Weights of a small GPT-style language model, trained from scratch on English Wikipedia.
Architecture: LayerNorm after each residual sum, learned positions, biases on query, key and value.
Each number is 128 + 32 x the weight over its row's rms, rounded and kept within 0 to 255. Layers, rows and columns count from 0. The size above them is the row's rms in percent of the matrix's.

# layer 9 attention query, 64x64, rms 0.188, rows 0-31, columns 0-63
size [124 114 110 132 119  99 112 109 114 117 114 112  99 107 138 131 106 112 120 143 122 142 108 124 117 132 109 113 132 116 120 119]
[[125 150  68  93  98 117 131 116 118 140 167 131 207 182 166 161 149 134 101  81 130 101 114 147 132 114 195 162 136 107 126 127 146 127  73 132 139 123  46 114 164 100 166 122 139 157  76 150 161 113 183  71  77 146 171 115 119 131 131  86 139 132 141  84]
 [108 122  44 116 169  96 140 158 176  94 123 141 117 119  73 248 128 123 113 112 113 127 109 143  96 159 134  83 169 163 129 133 170 159 119 153 142 147 123 103 117 132 143 131 146 175 147  83 151 141 107  89 127 165 110 137 101 105 149 128  48 129 103 166]
 [175 142 128 154  96 114  98 160 134 125 198 145  90 114 174  86  82 134 146 126 119 179 156 121 147  91 143 145 152 108 180 166  87 111 117 124 110  83 194  97 132  72 151 172 109 110 146 131 115 153 138  97 176 138 150  92  87 110 171 157 111  68 132  65]
 [127 205 142 141 156 154 128 127  96 118 128 129 106 131 143 156 126 111 111 199 126 122 184 111 100 150  97  89 109  73 153  84 126 139 136  67 124 160 135 202 173 174 132 153 109 124  82 139 144 144  71 103 170 106 115 157 109 186 113 102  84 123  62 114]
 [173 167 121 120 105  71 154 152 104 126 155 117 162 122 156 115  59 120 101 151 139 123 126  98 107 137  94 151  90 143 122 125 134  92 127 160 121 103  82 112 194 135 172 170  88  97 135  82 234 148 157 148 109  72 127  79  91 104 172 126 159 144 122 114]
 [124  60  91 131 156  80 154 148 154  97 133 119  93 170 197  94 117 144 146  99 115 149 135 117 100 112 168 114  97 115 176 140 138 164 160 105 148 109 200  89 185 127 131 112 135 144 119 149  94 141 116 133 165  75 146 182  75 114 140 136 152 166  47 102]
 [120 111 136 139 143 153 105 148 165 123  83 140 135 106 165 154 134 123 135 155 140 120  58  98 168 120  52 126 130 119  89 135 138 167 123 139 132 180 107 185  94 173 207 182  72 181 168  82 118 149 133 123 113 134  94  63  83 131 109 152 122  96 137 151]
 [140 147 149  97 183 107  58 154 113 119 120 168  83 129 169 125 159 134 121 128 114 124 117 178 179  80  95 126 189 153  93 119 134 102 116 130 151 130  90 192 133  90  87 132 128 126  79  97 114 125 105 191 101 122  50 156 175 115 116 138 144 130  96 185]
 [143 172 159  89 157 107 100 122 102 110 129 124 137  81 166 112 135  77 104 105 155 163 116 163 109 120  39 170 104 112 181  91 155 212  92 135 185 134 133 150 111 138 139 110 133 137 101 122 124 164 150  88 143 184  69 162  78 150 138 147  96 104 148 128]
 [116 132 132 116 161 144 104 121 122 137 104 120 134  86  70 161  93 184 120 172 145 142 101 139 171  87 202  86  84 132 146 136 151  92 104 140 100  66 171 155  64 133 137  88 151 132 182 126 144 212  77 120 117 151 110 107 161 153 114 142  89 161 107 126]
 [111 103 148 112 119 115 120 141 100 159 116 116 137  47 137  95  80 162 149 104 119 108  98  87 184 124 106 112 125  71 170 115 126 140 157 177 152 215 123 167 144 106 202 172  99 121 103 129  85 146 123 163 175 154 116 111 147 126 161  65 123  94 106 143]
 [136 160 152 138 147 126 182  99 105 136 111 122 113  64 125 100 117  94 166 114 126 102 137 110 141 172 173  87 136 115  90 142  99 126 140  99  82  73  98 145 138 164 161 118  99 156 138 139 159  90 167 155 106  64  69  74 167 168 159 157 141 129 168 212]
 [148 123 104 110 159 190  85 196  99 107 104 154  62 121 117 128 121 153 136  84 111 114 167 101 157 173 142 121 122  89  79 131 109 107  91 172 128 114 120 160 113 216  54 135 138 122 143  81 161 135 134 123 103 162 103 149 174 103 168 105 145 154  91 150]
 [ 88  86 134  89 192 167 115 128 175 111 131 106 167 108 150  65 109 118 105 127 119 199 149  93 161  99  87 128 155 116 126  78 153  94  78 154 106 155 121 146 167 151 111 134 151 150 162  72 118 127 180 107 131 141 127 127 124 168 195  64  80 138 126 149]
 [158  47 146 103 146 153 107 160  87  93 115 134 110 100 130 105 148  96 176 154  93  89 168 155 141 142 112  43 129 139  89 172 100 155 167 156 151 168 163 140  97 121  61 112 134 113 181 111  80 101 145 146 123  83 106 183 138 157 138 104 159 141 151 144]
 [166 146  99 138 107  97 153 113 128 171 128  89 161 167 103 119 138 126 109  93  98 186 148 117 114 119 148 140 130 123 106 141 111  97  63 247 150  61 147 122 117 146 153  89 134 145 116 169 180 123  92 140 121 146 131  98  89 155 189 161  81 119  97 102]
 [181 148 126 135  73 111 103 128 145 101 119 101 155 139 125 139 112 194 149 141  70  96  88 127 133 102 123 134 129 148 136  91 122  96 150 174 169 116 144 123  89 145 217 132 162 140 105  56 118 192 124 187 173 128  92 116 171 108 149  95 122  89 137  77]
 [182 114 164 150  83  69  99  89  91  56 160 135 133 120 178 134  96 101 177 123 112 186 163 135  73  97 112 127 110 147 147  82 112 138 131 169  74 159 126 123 123 172 132 153  99  87 193 157 161  95 131 142 149 113 167 135 173 164 109 135  94 115 127 114]
 [110 131 107 113 144 132 132 149 112 118 126 113  94 176  84 111 152 193  75 143  79 131 118  94 154 109 143 130 105 151  68 179 172 143 144 112 133 153 154 131 134  80  82 171 116 183 129 115  63 141 182 102 162 193 103 106 109 141 141  65 192 127 103 132]
 [133 123 132  90  79 134 200 120 131 174 135 105 139 120 163 175 104 121 124  95 174 145 109 113 161 127 167 127 135 111 160  78 118 148 161 194 142 141 135 107 172 107 145 138 143 176  79 105 102  58 122 123 129 103  57 197  91  71 103  79 130 131 112 138]
 [161 149 150 200 111  99 123 163  75 157 132 127 114 114 191 151  68 123 102 103 131  77 102  82 120 180 107 121 162 159 123 129 122 121  90 153 174 157 218 119  93 156 191  76 119 121 145 109 122 113 116 113 127 165  96  74 124 111 150 117 106 114  98 146]
 [150 201 143 154 159 149 156 101 152  98 140  99 112 143 139 114  82  65 120  80 173  83 107 115 126 135 161 194 122 107 126 107 178 126  93 104 170  99 148  75 135 113 180 136  83 128  88 115 140 132 120 138 146 110 182  70  92 147  78 162 117 128 117 186]
 [119  81 106 146 139 139 139 130 159  90 112 200 137 154 115 166  97 146  77 136 135 144 143  87 115 121  87 102 133 115 115 192 140 198 179 106  92 107 214 151 140 138 153 125 140 107 103 143 117 121  70 101 127 131 163 167  40 149 102 155 134  86 140 126]
 [101 154 137 125 129 112 140 115 150  90 135 130 163 141 119  99 122 160 104 172 180 155  82 207 111 148 140 173 135 104 122 114 145 124 154 107 104 128  69 199 117 113 136 152 117 158 189 120  97  93 177  84 120  98  92 129 107 116  63 123  78  99 210 116]
 [ 91  68 136  69 153 152 157 180  71 127 129 146 107   3 112 131 137 125 109  92 131 135 132 128  82 107 155 132 177 149 151 114 155 124  71 128 129 127 180  98 126 149  83 183 159 142 133 130 102 131 143 119 155  98 129 164 133 142 136 123 109 179 152 166]
 [ 70 137  66 121  71 114  76 127 108 158 154 167 114 157 114 117 114 127 121 128 170 109 101 189 118 153  79 156 109 120  91 157 106 140 104 117 166 157 104 143 166 126 115  99 158 158  74 161 118  81 118 109 113 153 156 129 134 148 106 127 211 142 217 152]
 [175 161 179 199 194  71 159 131 154 119 126  96 150  77 102 131 141 128 149 124 108  83 101 129 185 103 113  86 106 132  99 171 150 158 190 143 103 152 170 127 121 114 155 110 155 152 127 137  73 103 109 129  94  67  69 115 117 101 102 164 148 114 132 102]
 [132 210 123 108 104 188 137 134 145 116 105  83 111 181  97 139 113 162 145 149 136 175 120 142  88 159 106  86 130 144 113  53 111 148 166  98 164 161  95 169 117 152 171 171 151  93  94 155 127 143  48 117  98 114 115 143 133 107 108 165  83 137  83 150]
 [147 160 126 116 100 117 155  99 153  91 179 121 147 210 183 150 135 137 173  95  98 126 101 122 100  85 118 142 110 138  88 178  92 133 121 146 169 115 129 152 128 142 128 136 148 112  73  68 200 129 146 165  90 117 121  81 162  82 116 133  70 167  70 117]
 [117 123  91 168 124 157 131 113 154  30 110 115 147 147 116 123 121 158 131 175 106 120 182 133 104  65 106 162  94 116  98 163  82 155 146  99  69 166  70 126 178 103 145 171 156 103 134 131 168 142 121 170 111 134 118 134  96 118 158  98 149 202 116 166]
 [153 133 126 113 121 118 149 149 165 150  76 174 170 120 105 136 156  89 116 123  89 152  76 237 126  98  73 160 105 143 106 111 143 183 119 147 113 146 152 194 104  98  86 103 113  98 136 141 142  91  89 140 109 116  68 148 142 142 136 117 146  99 198 123]
 [101 140 159 131 165 143  93 154  73 147 101 132 104 155 128  94 103 139 156 139  86 104 107 100 152  90 151  91 158 104 132  71 107 114 184 106  94 139 129 182 166 106 102 112 122 162 145  86  64 167 162 152 160 207 147 136 137 105 149 112 193 157 167  81]]
# layer 9 attention key, 64x64, rms 0.178, rows 0-31, columns 0-63
size [121 114 109 134 119 101 118 106 111 115 116 117  95 116 125 130 109 112 115 140 117 136 112 123 119 126 110 112 129 119 121 113]
[[ 72  89 140  45 125 116 155  93 147 156 145 129 108 132  68 134 140 146  63 139 172 115 113 155 115 110 143 172 119  79 165 170 133 120 130 100  95 146 104 177 188  82 105 117  95 126 156 159 108  74 150 129 140 111  81 138 145 110 142 119 149 153 186 189]
 [ 91 106 141 136 115 133 157 136 100 144  86 186 200 105 115 156 122 204 153 130 180 120 116 153 131 113 138 162 107 126  72 152 140 149 130 127 157 135 137 113  89 181 108 138 115 129 139 156  89 128 131  97 135 151  74 138  48 131 102 111  80 174  42 157]
 [173  74 147 157 103  63 202  75 115 111 167  63 160 138 111 111 101 153  87 112  98 175  86 129 118 129  95 178  84 145 155 104 133 138 120 148 153 130 142 100 187 133 136  86 144 139 104 105 158 168 114  88 114 129 195 116 138 162 102 158 143  90 134 112]
 [118 162 176 158 171 106  99 147 146 101 135 114  72 200 165 111 102 166 131 101 205 106 173 116  77 122  90 124 148 165 115  71 153 144 109 121 126 144  75 144 103 181 176 129 148 107  95 173 126 117 134  74 153 121 136 151 113 131 112 147  81 117 121  66]
 [125 128 134 132  68 128 100  95 181 165 146 136 144 203 122 150  98  74 130 110  91 163 107  96 127 141 163 211 164 136 114 113 110 176 126 112 136 175 105  89 125 121 154 166 127 142 113  95 174  68 136 114 110  85 123 125 128 125  68 144  97  94 193 164]
 [186 131 163 181  94 117 194  79  96 119 144  80 132 168 100 140 122 138  94 118 123 107 136 159 134  83 166 101 164 157 129 138 100 116  81 107 119 137 136  82 163 129 107 193 119 153  77 102  99 112 131  98 163 130 157 175  82 109 157 203 148 141  82 104]
 [141 170 125 180 152 103  81 146 112 108 132 152 183 119  86  99  95  90 148 167 117 100 100  97 142 128  99 159 112 105  95 101 163 125 194 145 155 118 127 128  83 118 161 157 193 137 103 136 135 133 187 127 107 143  54 110  96 141  86  75  96 118 184 178]
 [136 217 146  84 138 140 111 147 123 146 140  85 130 155 130 135 215 115 126  74  83  87 116 124  74  96 136 138  92 115 108 125 122 125 128 111 192 118 121 140  75 211 130  76 132  85 160 131 120  93 135 138 151 161 121  99 169 143 136  81 130 179 141 137]
 [143  79 134 129 156 139 174 160 121 134 171 138 122 109 151 115 144 118 105 116 111 106 106 140 135 108  81 142 174  97  99   9 124 151 130 127 170 123 131 127 151 180 118 142 163  75 146 193  85 117 122  88 171 157 121 153 136 176  86 116  83  65 140 151]
 [ 72 179  91 108 182  94 149 138 133 103 122 154 142  52 105 173 188 139 160 144 122 101 115 160 121 130 173 126 113 147 159 141 168 119 117 188 109 112 114 133 137 158 177 114  71 111  58 135 116 188 122 109 114 137 150  94 115 117 123 182  64 100 116 119]
 [134  85 143 191 108 141 107 127  84 135 195 111 146 102 155 149 134 106  94 138 147 134 120  58 120 115 132 133 128 117 120  56 109 146 165 133 170 101 115 104  93 136 200 115 102  96  96 109 146 163 150 122 118 159 117 222 166  64 167 139 111 100 157 144]
 [125 126 146 149 151 195  74 114 174 174  79 117 151 124 130 118 130  30 164  89 119 131 112 121 126 158 141 139 107 126 110 137 168  66 137 158  86 171 125 151  82 135 191 184 110 120 169  94 157 112 125 103 102  77 118 147 157 122  79 121 156 160 136 104]
 [ 78 164  56 116 121  79  98 140 156 215 135 130 127  88 127 145 126 105 105 138 129 132 152  84  89 118 105  92 145 186  86 143 169 125 108 123 172 148  86 122  93 149 168 120 118  80 147 125 160 159 157 165 144 159 125  84 128 167 130 118 115 204  86 154]
 [119 108 132  86 166 142 141 120  91 172 137 114 134 118  90 157 100 159 105  70 101 110 183  92 119 106  87 204 157  94 116 111 166 164 141 126 134  90  75 145 127 124 107 184 141  80 143 118 211 151 165 134 109 170 121 133  84 122 195 115  92 117 101 111]
 [150 102 124 188 105 105 123 146 131 108 105 149 102 147 164 154 106 106 153 126  47 157 172  71 121  93 107 109 151 129 130 174 107  70 122 138  98 143 166 122  76 181  87 147 150 143 158 118  93 161 155 180 111 158 123 123 143  80 195 165 124 147  63 134]
 [169 142  90  59  93 127 172 123 165 168 165 159 196 136 136 154 124 112  92  85 144  77  95 172 145 113 126 166  91 168 166  94 141 103  75 119  91  99 159 124 187 133 152 100 136 101 145 145 134 162 111 104 104 105  86  94  95 115 116 193 131 160 155 129]
 [134 141 140 132 126  86 124 183  98 164 217 151 151 168 137 168 127 132 144 152 146 135  16 113 153 105 147 121  75  99 146 107  71 126 135 133 137 132 105 111 147 109 157 151 114 116  70 138 153 145 122 163  65 168 129  96 145  94  98 126 105 114 100 183]
 [156 124 175 155 123 147 143 130 149 154 181 153  80 100 183 122  76  88 152 162  73 170 138 163 107 135  72 166 107  90 158 168 141 139  95 107 163 100 107 110 146 138 132 147 131 131 129 127 152 150 104  92 117  25 102  96 150 126 156 125  59 105 139  89]
 [134 114 101 127 138  78  94 137 148 143 122 102 126 166  89 107 149 188 100 163 130  65  49  87 135 126 119 107 163  91 166 127 104 165 103 112 148 119 155 175 137 137 100 115 133 138  90  70 119 138 192 144 101 161 163 147  50 149 162 125 183 159 100 156]
 [126  72 131 134 112 117 154 130 126 180 147 102 214 155 122 122 152 148 132  77 128 118 120 145 126 171 148  92 183 153 135  82  99 108 184  95 161 136 132  95 117 102 144 160  65 160 141 162  88  61 125 120 106 133  82 187 133  91 196 105 100 119 116 130]
 [217 159 102 158 120  77 145 174 167 154 173 159 129  83 114 139 111 106 130 110 172 139 137 148 108 151  77 133 114 112  62 120 113  91 141 103 180 168 145  73  92 165 173 104 133 148 103 108  74 144 119 135  81 154  96 129 101 156 107 145 162  76 112 147]
 [ 98 158 127 147 158 127 148 131 150 139  73  89 118  65 132  69 171  87 137  93 188 139  68 160 133 144 124 128 157 138 132 143 123 143 137  49 118 100 151  79 114 129 124 172 193 129 128 121 155  70 156 116 165 117 148 156 112 132  57 140 167  84 166 123]
 [134  72 139 178 103 153 175 140  86  53  93 125 137 171  80 121 145 101 140 202 181 109 137 163 122 164 125 132 133 155  85 105 139 149 127 138 106 187 150 100 142 129 114  87 180 132  86 141 107 154 134 136 170 160 135 105  66 103 141 158 100 107 104  70]
 [128  91 221 125 155 137 111 130 127 122  97 118 161 108 123 113 171 176 183 159  98 119 138 138 137  87 111 142 147 104 159 134 172 180 178 114  85 129  84 150 105  78  84 121 124 134 119 125  88 140 142 150  76 106 102  96 153 206 130  86  86  92 175 136]
 [121  89 130 126 154  95 110  78 117 145 102 138 152 102 170 155  92 120 140  65 121 123 148 188 152 137 163 142 142  84 112 112 140 146 124 115 196 129 104  88 112 160  88 119 112  63 185  66 141 137 145  85 180 181 136 143 142 116 177 167 107 140  58 134]
 [141 101 104  76  77 143 107 132 146 120 114 185  90 141 126 136 174 113  96 179  97 127 138 138 121 162 111 110 115 146 154  91 129 169 116 149 151 130  87 127  98  98  63  99 138 137 162 174  52 112 180 129 110 139 115 161 158 107  96 127 230 121 177 105]
 [192 111 141 158 120 127 104 142 109 115  86 107 146 139 143 136 144  67 186 152 151  80 128 147 110  66 151 107 115 122 152 155  87  51 166 147 122 137 202 113  71 134 176 131 154 175 128 123 110 113 128 175  93 107 160 154  74 137 105 174 101  89 123 138]
 [ 83 191 134 154 147 114 121 106 169 119 115 158 143 180 165 161 147 119 170 145 191  78 148 143 123 131  65 115  97 173 117  81 112 144 142 111 108  91  74 128 117 169 137 131 118 165 119 165 132 118  92 181 177 135 102 152 134 139  88  54  85 141 104  80]
 [135 169  83 100 107  99 143 174 129 122 136  92 150 181 144 152 129 113 110 127 105 142  72 156 145  95 100 176 111 129 161 181 168 113 118  99 149 131  56 100  96 135 124 146 139 150 126 133 118  64  65 179 150  82 106 120  87 100 130 117 150 176 146 213]
 [114 115 133 102 100 141  84 114 105  95 140 131 140 228  88 141 144 108 122 156 114 119 114  78 115 116  80 123 166 115 106 177 156 143 156 145 120 123  76 156 115 162  75 169 131 158 144 119 179 131 128 166 149  62 197  86 106  59 105 155 105 144 120 103]
 [145 121 164  61 161 140  76 163 113 140 125 182 155 174 144 105 209 108 152 139  73 147 141 149 142 101  78 104 131 140  87 131  78  93 120 162 140 116 138 130 148 153 121  78 171 104 167 139  57 139  99 158 128 137  57 117 108 127 122 154  88 107 165 145]
 [151 130 131 144 131 124  91 127 128 141 162  87  86 138 116  96 197 192  61 168 141  85 138  26 191 120 121 145 112 117 141 126 127  94 118 140 150 136 148 169 105  78 148 151 112  97  74 114 172 128 167 134 131 147 146 112 161 135 155  93 153  76  88 144]]
# layer 9 attention value, 64x64, rms 0.127, rows 0-20, columns 0-63
size [103 105  96 108 106  94 114  87 102 101 109 100 112 118 101 121  96 103 129 105 111]
[[173 101 146 149 169 163 168 156 166  79 152 102  67 147 124 116 137 154  53 155 110 157 132  27 151 105 117  92 154 150 149 118 135 155  91 158 101 111  86 151 126  88 187 135 176 163 141 116  92 136 120  97  91 131 106 130 170 130 127  99 101 124 100 159]
 [128 133 117  99 139 143  92 183 178 134 140 155 117 145 137 174 117  89  68 143 130 143 127 105  87 127 110 142  69  86 167 169 172 148 109 139 114 114 175 187 104 133 123 133 149  92 239 148 116  81 126 110 139 126  93  75 155  97 110 138  89 102 151  90]
 [156 111 103  98 183  75 148  90 124 168 111 136 124 121 165 155 139 123 157 166 147  91 132  79  92 148  75  74 110 136 206 157 161 166 120  94 124 203 160 151 155 136 137 126 109  43 122  96  97 133  96 123 114 101 107 131  95 162 142 143 124 168 123 166]
 [133  90 157 109 127  80 186 155 147 146 152 179 133  86 142 122 111 163 159 108  94  66 143 139 141 197 122 139 142  99 105 105 135 124 116 111 108 159 109  95 112 133 114 120 120  83 175 163  75 194 116 146 128 128 154  57 114 219 143 153 115 124 119 183]
 [ 94 101 158 128 111 103 106 195 115 165 134  58  63 145  52 161  88  87 170  95 149  87 120 143 102 113 130 141 127 181 143 101 151 174 126 136 163 157 128 114 104 144 139 131  72 181 122 147 142 154  80 155 110  82 180 139 111 117 165 128 136 104 136 166]
 [177 127  53 168 124 140  78 140  80 125 161 102 164 165 109  93 145 115 126 174 114  91 131 188 152 129 105 142 181 125 130 169 103 101 100 120  65  97 134 156 101 117 131 161 131 106 123  54 151 124 123 127 156 144 116 224 146 175 122 127 139 125 117  88]
 [109  82  72 112 136 182 117 155 103 102 144 142 171 100 135 135 104 169  99 131 147  68 143 137 132 177 122 125 120 186 185  68  92 112  73 125  94 183 140 176 171 136 106 139 141 115  79  59 122 124 140 144 126 153 156 102 166 183  97 149  98 101 130 121]
 [111 157  68 108  46 169 110 113 126 187 134 106 139 155 106 134  59 141 148 139  96 143 137  96 104 157 162 148 130 132 130 174 138 158 203  62 122 180  87 149 122 157 148 137 143 130 113  71  86 179 128 125 139 121 100 138 105 124 105 188 148 138 167 120]
 [106 160 136  97  68 129 185  41 155  98 112 119 139 117 151 134 130 186  99 126 112 135 103 140 143  50 142 115 126 102 112 131 128 112 105 134 153 176 100 133  78 165 145 117 127 150 167 111 139 115 107 111 192  84 153 122 162 147 190 123 177  90 169  72]
 [140 117 175  95  90  97 155 175  64 107 154 172 138 122 101 118 132  54 137 143 152 156  52 155 122 145  98 131  93 109 145 137 123  95  94 175  97  93 167 119  90 149 102 146 144 103  87 166 137 122 126 171 168 175 156 120 122 151 119 104 141 141  53 179]
 [157 171  79 100 149 199 139 158 116 176 154 154 107 119 114 165  48 136 119  89 107 104 136 103 122  66 108  97 135 132 137 120 140 158  88 121 151 162 219 161 155 105 150 105 145 156 146 136 115 196 127 134 111 125  63 103 125  80 117 103 127  99 142 105]
 [142 115 110 155  97 149  85 110 119  98 126 166 190 115 152 119 105 126  64 182 133 173  75 132 113 142 129 109 119 137 175 142  76  94 121 136 190 106  93 133 161 115 106  92 166 156  73 200 166 159 147  84 126  93 119 147  97 124 104 102  73 120 138 180]
 [117 108  77 147 140 154  96 139 111 156 179 152 211 138 176 110 107 128 142 106  77 168 147  83 110  89 134 138 118  77 117 154  78 134 190  96 150 123 132 102 145  92 106 116 124 107 106 144 112 107  75 132 177 136 209 157 121 185  80 102 148 159 128 123]
 [136 108 159  92  97  90 160 113 164  96  99 124 126 146 191 100 142  80 113 142 150 104 159 155 116 138 175 154 126 127 112 103 115  85 119 140 109 146  52 114 184 146 133 159 136 186 101  76  67 191 102 151  53 118  79 108 126 166 137 127 161 142 113 145]
 [128 126 182 142 140 119 105 107  94 119  86 138  93 126 142 166  89  85 195 135 147 177 122 134 160 162 141 122 168 152 109 165 126 116 113 181 185 160 108 139 135  58 131  88 147 145  18  97 103 146 154 129 152 111 127 111 142  62 167 134 154 126 120 114]
 [153  95 109 161  73 138 187  92 139 188 103  84  94 151 132 114 104 196 169 151 127 121 132 128  93  83 104 165  93  92  84 103 128  82 162 179 106 121 158 149 116 141 138 154 180  98 128 100 148 138 155 162  80 153 113 168 166 135  93 154 163  67 129 132]
 [146 116 125 128 112  53 167 124 164  67 127 172 146 129 138  89 121 140  87  58 154 145 111 109 116 143 175 125 166  69 158 116  83 171  86 162 126 110 118 138 183 175 123 146 137 143 171 113  79 114  74 141 170 129 134  63 121 192 124 112 117 127 118 151]
 [174 133 156 134 130  87 147 107 116 116 176 179  52  88 120 135 128  91 112 117  75 194 161 131  82  79 149 126 125 151 119 111 136 157 164 189 163 146  88  91 115 115 146  92 167 103  76  89 148 139 115 110  91 106 157 149 134 188 140 104 127 146 158 184]
 [133 149 136 109  78 138  53 107 124 155 123  96 165  83 114 142  87 161  94 149 110  96 165 132 140  63 152 146 144 102 198 126  96  89 134 132 122 120 155 155  63 207 187  77 146 177 139 143 130 150 138 190 140 118 162 109 115 116 149 128 105 107 109 122]
 [170 152 105 122 170 152 162 137 117  73  99 117 159 135 116 126 138 143 101 168 137 207 112 146 113 113  81  97  53  75 170 188 116 127 119  97 145  81 107 190 150 116  87 134  96 127 181  95 124  94 105 117  87 172 114 136 127 137 191 165 134 117 114 137]
 [112 129 101 106  84 111 152  96 117 158 113 150  83 112 170 105 149 110 183  93 191 130  94 138 130 138 128 156 113 140 117 143   9 125 168 150 203 106 157  92 143 159 181 108 158 104 172 154 111 115 165 142 157 135 130 124  91 117 130  73 125  91 113 125]]
# layer 9 attention output (transposed), 64x64, rms 0.111, rows 0-19, columns 0-63
size [106 109 102 113 115 104 115  95 107 107 107 102 117 122 104 124  92 113 119 105]
[[144 173 158 103  88  95 105 105 106 151 139 133  94 165 162  80  88 150 104 149 146 114 118 121 166 142  84 132  84 129 169  93 106 139 152 110 130 155 121 167 156 107 185 114 112 106  76 154  69 130  92 143 151 117 153 138 145 133 120  98 216 115 215  74]
 [114 191 131  83 125 127 104  65 132 139 153 135  93 177  98  90 172 109 154 136  99  89 127 189 137 106  82 129 125 147  95 109 134 115  92 109 133 108  79 174 124 103  85 115 109 113 104 136 184  95 188 145 115 104 153 130 215 143 162 141 185 131 159 160]
 [ 80 141  88  61 152 112 119 104 125 188 118  84 136 105  99 153 148 157  99 105  72 174  92 147 201 111 208 161 128 113 145 126 127  91  88 173 127  70 118 123 158  82  91 134 116 146 164 114 130 166 155 115  84 157 118 118 160 134 139 126 158 132 178 124]
 [120 141  78 122  99  97 131 132 147 183 155 114 147 163 139 186 114 185  69 147 129 162 114 193 118 122 100 165 169 126  95 145 168 116  91 163 148 118 131 179 114 162 100 107 128 135 132 137 141 112 117  72 104 179  73 101  71 165 121  74  79 146  88 102]
 [ 98 105 120 128 136 130 182  95 122 108 133 116 160 159 148 141  95 199 174 176 118 134 174  82 112 165 177  68 134  86 161 136 139 101 186 118  59 137  65 165 144 104 116 151 103 145 151 160 131 103 163  99  84  98 118 166 127 128 157  78 108 104 100 101]
 [130 123 174 112 106 125 174 136 181 128 115  74 137 104 173  70 124  85 152  87 112 119  55  97 129 132 110  97 152 138 150  77 147 129 160 135 142  86 189 147 101 159  79 177 117 167 132 122  81 132 133 149 181  89  85 163 123 103 102 182 168 135 140 158]
 [110 139 127 169 130 116 156 135 161 134 107  94 179 144 115  49 147 136 113 118 126 163 157 125 143 155 147 123 132 164 129  58 134 142 141 144 125  39 181 132 111  72  74  75 162 158 127 113 108 153  96 100 156 158 145  90  54 137 126 175 151 140 166  94]
 [146  33 131 110 107 127 132 139 116 144  71 149 184 104 158  86 136  93 140 101  93 146 160 127 112 148 144 117 143 148 100 169 128 121 116 208 124  82 124 114 113 149  68 125  96 122 181 105 145 120 205 134  95  76 119 102  96 154 164 162 132 175 158 148]
 [126  99 170 109 175 133 150 136 132  77 141  94  63 142 158 135 111  95 129  67 130 130 195 164  78 129 118 194 157 155 140 189 103 118  95  69 121 149 163  91 148 142 110  98 160  84  98 141 149  87  74 145 131 108 160 152 126 135 141 101 180 160  98 126]
 [159 111 100 122 120 145 106 124 170  88 145 137 102 159  30 189 114 184 172 158  45 116  33 181 113 137 109  85 123 168 124 151 124 141 173 116 119 117 152 142  91 134 121 135 162 148 123 126 122 181 119 138 183 117 111 130 109 127 124 108 133 127 104 126]
 [146 118 133 124  67 204 137  81 141 177  99 163 162 178  95 123 137 106 144 100 133 172 129 104 141 165  83 164 152 141 128  69 115 123 112 176  76 100 129  74 162  95 133  70  98 139 168 163 148  66 139 141  95 131 114 138 149 111 156 114 168 108 160  92]
 [135  85 147 158  80 134 106 115 115  77 139 149 139 112 109 115 166 102 144 181  79 121 103  99 178  71  92 126 107 143  97 137 103 128 209 178 102 146 152 148  75  92 163 108 135  97 119 108 126 139 104 191 142 183 158 130 121  73 136 159 177 130 174  99]
 [165 134 181 100 102  95 120 140 154 125 148 110 176  55 151 105 119 104 175  81 116 155 113 138 138 136  72 186 141 170 118  56 132 126 149 196 149 132 105 100  67 135 149 141 137 126 171  62 165 124 113 151 123 158  86 109 155 111 102 121  79 163 131 146]
 [173  92 129 174 111  15 165 149 134 136 154 145 129 131 150 152  96 128 107 182 124 165 166 150 116 124 153 103 108 156 113 190 114 136  79 126 126 129 165 137 135 182 103 129 120 103 122 159 113 126  57 138 103  77  86 137  92 137 126 182 109  79 148  93]
 [ 76  65 125 150 113 125 125 138 139  92 123 159 148  97  53 146  83 142 135 180 171 116 132 108 136 113 158 136  80  99 146 145 148 159 108  94  70 118 133  87 109 146 173 151 119  82 112 134 195 142  96 131 190 105 185  91 130 161 133 190 122 166 147 100]
 [171 156 146 157 168 157 129 116  92 112 127 125  95  91 141 104  98  72 115 106 118  91  99 128 139 141  85 147 159  82 127 187 185 139  87 100 130 139 181 134 122 151 178 116 119 152 155 151  84 124 198  70 101 103 137 114  80 187 135 150 135  57 130 162]
 [195 164 141  85  81  79 101 169 120 135 160 147  77 188 129 144 153 177  99 178  68 135 125 162 122 124 122 112 114 148 127 169 117 160 107  64 155 152 164 102 125 102  37 109 137 115 152 120 142 151 117 123 123 181 108 122 139 172  89 113 140 103 108 104]
 [ 95  89 174 105 153  94  76 151  98 139 121 189 130  64 119 107 115 188 119 191 152 145 113 174 152 125 141 175 147 104 122 138 138 151 154 105  74 149  99 144 128 147 142  87  85  96 125  93 149 155 155  81 129 191 146  90 176 147  89 113 117  95 163  88]
 [127 116 143 145 131 155 148 118 140  95  72 129 173 127 110 143 197  90 100  94 166  92 177 145 121 146 123 123 151 127  91 183 114 152 180 121 135 194 154 114  86  82 113 105 169 153 125 134 122  18 118 144  76 136 114 112 112  81 100 117 145 160 161 149]
 [160 142 100  88 110  67 145 142 148 149 173 104 120 135 165 109 129 148 179  93  89 120  61 144 170  63 120 169 104 155  91 138 132 128 124 131 185 119 142  51 119  71 101 106 147 129 114 108 144 101 132 173 144  99 198 155 172 101 120 149 173 100 134 144]]